Part of a small language model's weights: some layers without positions.
Each number is 500 + 50 x the weight over the matrix's rms, rounded and kept within 0 to 999. Layers, rows and columns count from 0. Numbers have three digits each.

# layer 5 MLP down, 96x256, rms 0.175, rows 0-95, columns 128-191
496428574435505482588530432449537542424491533528460479463490537480489497517499544472510464525511583550446445431439469415453425403527574469493532425342544605490449588538532519542601467479505612
522525461516508420397574521483509465499553522501531501566497530519523513488482430516510589467564558508448460500549528467563534566498519406553451515496405546524564475464451493499543494487516529
437514573511449474513558424553412474475429617584458481532575566445497555514530554490492508534517446529536452511517527465459426437518390472561560548505504509460475473483451532503462561453473522
478532509619511515345476533445552567448525534542498504460544522485418472417470528493465483420500546488457467507561438508539492468484483425397564524468500514515440522481514443533590540443584526
529544488489534568519493597461546618455532487426556510509515372517506475534502521517450526462447404524457512490502514567472407531560510527517453543550536541498426502513421455504510554481454394
444387538542479384547486438443467509418452611386445436444465438551510522487378519559520597467456532572479477374428568549515490562530531393525488420401508486445489346415534401662561420434386446
506442603492473513549483449510552511481519416456477525530448513499456519613415531546504528518544557572415466472571530416565507463492469470487496530466496481450502474491552510530517449475383405
523525487514507507519516486526507519470513526509543485448561538474509498455404468418483492476393461526480478475466420539471439454526390524560541548516561502538451520492531540462578462485380542
513584485537434509503448508547388429572459446458479490553544434445487435528581501536532633551535590462511446538523483474490432476476472420563578470472505451432548515567462530467495557540559508
487516528608497490514494480501431551533550493456517418547520569519460516563416495597380487594472522515447532516536522364503442495537505460506560459475562467425520509481498416447397484490518480
528581518423463461528472514493508476543528423408561512531526549459506540487570519569548522532500504452534485504528515540409558470493388447501467566518534428546393462486466490422447531459463442
407491482435498493509544673533464443507471513435477444505516592444507539485508546520505569443506467485535421511489493457440446588508465485473478569531526469476497519523521573455497490464435484
461519482475564487528452461552456499506599512472463528494529467539515582492503529548565514512520511473522550523475392450466538583567531515477453575487591527469521445454442463522474574538435511
502557567485455490607492548506510418503437505510452524532547551464472470465500514489588515475486587491555583518499572462407569447569406576530494450527564500524433459543498443496551444498564522
501522551474544533403481424617508486552588487570546540486463495520488500514502369449515560547475542459456585522473459559503564600474470534419508453529502463585442478486477580453475507545462493
386455497539433391549500421462463526482499457559490383500527504459547473529521587518491443427466507534492509483451452497516487542640555401502544467481559501481421454457568525487583452443461415
555500375493507496493621552530536558511465500482518504538522589514567492548537517469606576509514447474507440513493497457473482537556561498594474351550500385471481477539517463499464438508499550
502563519551500443455533430513450411520417478465561510492508518528469598483523513558537536523476481459510495512454521498488592536493519535449425543553538551475455488473436473466492452486484383
401463432534508530587552516501618417423531462626522464440503551475441524502457523504497496452511509525555475544510424527439485568511526437557528492591540537522503517415558559588537525484495490
456536632450505496490483532542369476538590496435619440453488495475504477511487460583479520539482509467413508514531478415516481496469419455552584497554630502463434542481566439473465498531532493
511514460507427487481529566487541480445498569408581538534478571538549406447508463455520502439441417530495563484427568517435511446511509539532477550521505397503499483456492402544495497506491482
508478552586458530494477517432492443519620492389477574477455544463433577477511475595454504476490591504463562508523488434577519477569444473532485427463471517562441527526492510505449434476490507
547500518505430505411436511533468389458530543463473472434567531514561458561469495530462507578475494510548566516516470534452518443380421491437530480473566447454485449535547519489537482505464444
471480531494509533493518447498596503494459582497532508402498501538491542397467448460504446549469361505539437439438548513403448511434374452468540433375455523520552507493516505505491559495523482
522445489517481511487432540499519521493618517467406529560564397529501571476496518527511526475484501485568482497485507516462524469410441496582471513513474436480587434514551492565477553468443474
381537566542475551549416576448494538457497468540546546468429546444499518570505508609513495490534469517489522524481549529491503455568488412484516533602458502583472488483562456455518474444593412
499573447485431505487478456497531469472548526485585462445590515557439566491515567552464482645491499459480510484594549423400440484426536414515490441478460432437600442576568420478393525478481495
444505571516542516436509483511455494501487503529484428573402437461422522505484486543517559502470439524587554497450515430377477549556545533480520494570540442486454535512560447554490547542454543
494474431520513465481539471499538496449467559564476494470452555572529520451486548483551517467455496505546573464485607611422429484519529470397365554496567525436439507497486582522567501428513457
397514498606452595535379392421460547476427582531530454444445540484447492616491555460416503507508477555453493490536446477421448477536484480543495549498516540491449492498531440498534444476492564
409490539506409528465485536555448440522437539476529467526520533507448515564527407561482456490533462508477482495481511430640461539519431518472515489556557429513512426607491512502496587491527595
472517504479541521582514464452481499515492510488381495495435537535534458546485546520547497470475614554503442522516441424491525526556553483528524484554499456532409526512543492526450498498537573
493457526512384457432539497578408470576474447503519431525380567488414516469555537525543490532488415516473517532554529356556491507521462459487512489466469475480591454505495461523423460537475522
572525495403512448537552528437428505443432511390473541417500591488539434570476446545412541500537546578473497435517524514507419448545512508590395538479508471399492433433550513538563522466523592
468513536478497526552477488456426530482496548492447555556609593532576538546461477433504455476530524507550516426483568528494469502476474558528514534376500577471538534454439603477519471427442499
517502550437545495498622539520483486520536442471516532520453463479510540399510529473569591513541447531547474559533488413440531460492490533522545433492518464554518507534508483540521549556451508
455490565521499496500483589483484502545578420398502515510572472518436505519513584552530422427429512481519461494468497443490486546429606556530503545564567530498527453590438464508509516573452433
490533600434467517441487533548542568523523536537458469470497600535530506465473433407532485430466576491488553534546570521465480463559504556482416508459455530487442437440473463454486523450504553
532480526384533446463519424504518602470588461477430586495583441510523491512461502460520487488540483550505412467461492454483547579584568519508486508433451501582548483482493464525533483519378522
482488605477470551455510465448582465497565416495512544508469504473534528475501500458531477477490366462435514530467467456481503551550532420556441499398514472535607449395476548499543481423514527
505516495497495519477516517572442540502505493486570468556562431553456478440556503534494488543486462492502447487478524431503517549442483499417522537554507497453490439481468509475477480544505422
501503547515480502462431501395517543498464562582583420508572466578467435491466478506485472497453511507440591460437409453467443458447458498529512393602519433509425454476525514457490523464551526
466512541537434554560561433485462569484454511409470532519454481488528547596474448664535552514445512530468596407540536493439538495538551532556404591577633469442537529479549478514466534455443440
546509486485457529537485473464476599465548438533538531486478484511469553494459547500466467568535541530523441513474438445536550563544504466601449541492480532488545486424554578517480430515518435
561527456518424518479448548465439453447566503508549568483534560499383633469574485525486564443573393441475452557537476533428540496474382422540485448564491527473489469605469415470544418469482507
588527467519464483555454502440480526505532445526437476450438511455441499543519536571512469437402575479513472540529463473549571554438484529478550537470462522496571497499486491510502520525507508
505468523492559582409437404409505533457489480439508453463480421500538499494474462539568441628501472542529474440496424579543435439479495482525469489466510536460466539522466547494479585483551516
546555499496525562526534488521491500518588507566397492523552524532520581449548562544494464533548545483460474409491478539487510459600497523416538541426480591511458476546535541444545430545434482
458451466519507610468548547480550486486488466478468446478568561489425452543523524429529456479445509478520560494546494415453448447552483517524550571466507543505533498447546447408542514517534487
509535401580472435440456513529592497533565467513555561481473500483416494462510462454486459579517528474473446570524503465563506408448546455537552370586341532561483529540501501458538480560465598
516523422520432456421531568596539618480512398496557538424481437463487564524474534514549472513536614505589471523457477528593533459445459497535412424519513401470440505573489601454522497538507395
492546435480509491536525444520446478559507499493568487484462452535561465504581436525500483475555543412467652514537490506523492528530498501402425477579549554550461473527552544437451622527512480
519467503588561535453469492506510440443490486514483403471495557510414522541466538497432538450541483551605539453464473548437508457543546505422519542386515534449549575437531443544465491560521461
566496526500559536438565547582492503517623556596552453531507569553480527515485459530546477577443517494498549440429511447444495568520431514537530386557573488492422411484500508540452496494564451
515454557549510442436561461450501512515477397551492564424559511495526493426443496462497505565644467544500556472421609483411475492531476561438424528468503525510532500436540424551528412599526500
429529469522520448467515560524435573479487478501477514626554555489392532488522500536470496578515556486462513521575431500495440451466529519456451453392570494470537544548573422456440465486533442
510512498581434467498455457599492468517450489423519562484486403420484593544509397508580512506486431494484519532463640523583487483486513533555560504460468479523495521576523465446424496521496374
435485465503447582486453566603444401524564539462510512495569510519464450489522492425465545539550499532443437508517489568543575472566476428506515487513487561627462531522479478462493513465600405
537508449557408486516534443588490544442492490502486568409504481506460519521513581547462565533555547541515547486480414608507510483542562471464537451522472503552519520491551423495534507463482416
438437488546442547471518525498502511515587533487619512406582501579449519462487552463466478475414610482544604437507587468595528424532515471593576576456612625443511565472518547502519496524515529
439460544460507443521616463467567555450412488503481409500544382509496454572456532562476526563483468514470481451542504466460462524481525477405526492569510529402457564489529521519555428409424610
444464551614522618534502480484505582472484478536504403539571525533500571431460562562421422421483497509555576477533555421533542414604560554452402530478501499492461481501541541531503400513515493
419515492465424503565445452652471489490490554403468552608545459511536523524536523566504486478531523497563411585519524532515521485485487510592501562562452438437546457519485567474433494523505546
457447471494548543397481342476495587448459442454419464440536498424442524408456630497545413467489559562494487430554522481429509575480433492585551545587498559473515518484526494561506455465568623
494523505525492521389526445500519460492394487458497582540571499470460432473497446523527491565485486490591393500581477445427522557448451513401496505639550568443525510495394406516455466486440430
460476464538491484549598563511504395474513424515452508477474484537407466480534566486507467452554473537464511449508537505360469572567436459525534558512491503603506522464601403500562501490487428
501489553488487530511459400548529470486498534551428381526515524560473531450571430503532500505505463463465486515493588475500466447562492531530419529455560496366483518509491512488563463520464505
628490522523551500575464514500537481520545520492437510486499421537502450474526545477493494487494557542498507477506491591401510441519512502442506552493458585448514566442447449453548576471558490
543407471445526534393551439414475508427488561533599487456523557591631618526431484420472465475377536598478486398441539501498476582423423500415491555525493500509540404470568454550544519415499572
476500489511439553393457450443454489468519519455581472547549542471510451518516465542535478523586425517551478564439476543476359432484483532422628435503442468596485473524489449533409505565547490
555501527543450514495541513525519447512569429522412473475481543564465457492450505497525513475539492506473530494494475517524510491423552452524540479383552552583520472515403487496464444482368400
592480518478567462483538511502440527480556493517442614488545413561485649519483441445596408609490473561533541417469559529543559509492481524490572469519465565400432367517511435575489461478542498
532517526401383339496480513420480523504454463418406537482533499469477461507530528493486438501468463484544427607517534481424550512546468526450557489511477454525501503501474569444600484516537522
478512487454630588442497484511546634392488639490480481470538526659533568455432574480595422534409522569466485403422573487441491402468438497509408504531541540440369509465521592568540513424431478
484443558583550457546523515467534627390531584523463469557482498644521542480446500421394423416336513567479529499378535525563430509554534600486456601515539549549418556439595503549617482386460538
546514480390426651576446514602487499538630434546454553441446478439600421373510491562498550472528459469472453462513551534504436534511446492503498399527499500490477530547463523473512468493556517
613476393578489520502534499504539470495522533500465468435431540566426463474482445446490505498558568483404474537447469549483600435482516538531479483647442511487497544490504530532485469498444512
484549555567541416416435499438495556505504491509505535461448508386589497542531482514489590556437536495480555580423518564547505531529530472546486483529532525430420428539549513481402565514477437
506561543436482456509454348586469422472481528550387467513477447522513475482442546457480511462482426540366511464518560484511504524533526524469544547503555513524512459440455477500536463522430551
471446460555489624476488500492471506414501501541490510491468580499454484566446469492360420508494616561542570456436418510523498379393575478470580531464649545509416479502580472511511398455532417
508502518455491425534511480473442552426584517533564545444518512510627512479437507498561516501536466538577461438502578440453398494468406460528404508515490523507525561471565451515508491532443584
525479567566479504556447436480534561526546468514478462546423432466551532428451490456445521547566528515506531506497602505470487455571571551575515477414558494478527576476569503529473444471477562
473522521479441468532514654463481576509473504564510467449572560455539540482500448480526473451430471504529520462474611476468503449584460466527480537579561565407505446562454462512523538548479510
473477454514535512501528499533572436513497463507445501481435551431491459503520557479517542547639494487559471512590450543578421496468560398619558516452451486495488450526492597514475503485518463
443427508409502545541511392430467468483429475530488470476517488537439521486447528481468417455422457569507551480465578455530533577510574423492423480485493561443396527432484599525548497459502575
518521491440510495541562605435491587468458550440502510531397501532491480537527404503536545435552449500510525489460586430547503485492546624485533528532486403553451427494500590536462459448454536
549482500524467478422493424405523564495507468572578534523550459534560452461461408521502520518465422542407554490502511577355528592447466480513535482587534463531525487558468510505514539478459561
526521440419454434480481479534515508571481514578520531503505445483606574576613481496512498546522465401484509576500579452471504530540558540464518582516459464487486481521492445469503557543506514
557493498485577558515511493431608583471510524495597544517513544560572459453503567496500467581471465528546558469388561549562563506581435396518523548533412529493506497512573517515461548474505542
391525479580481567496517601485498488471503540565500430485509544588448509489453523435446474489465449543507537475538516383462499503568491495426455484462479587436449513523451549470579528562543428
533481475503536505505466555510526456485564457522483507453493395451528562548465506586501498496554603519518526487531524534532547499581398557533484493482556474570555454552508478541494584553491483
442493516464461501525401377597450443505480472497487491540468493524495505501515490595562564539499540404590539498556448536468552522452471527552545488545634487534517407574437443476459474510475554
513511542485509457518552407441567605469529538517495456424428511545495474412473428478478483495576565547489569456525456545409553534503432546521451488419414558448503429507511512537540504553505434
482508507559605482404497560557509440516469512490419485472539519462504533479507403517508543505525495518472499520400439538436417501542513454573536466503519521532552468468533424547454544499538424
481345536379537542441473388604456539448536525464434450438500373612533622478365583492443433447486570579513549453462561491477448531421333430504436497453592534495402481389563481635522510464411478
541451443523544520501491512493562436483453489565557491505434569493506399594520525537594455423527461497473554512502563484513495492462555559456446496497492482573427575459537457492497563428440406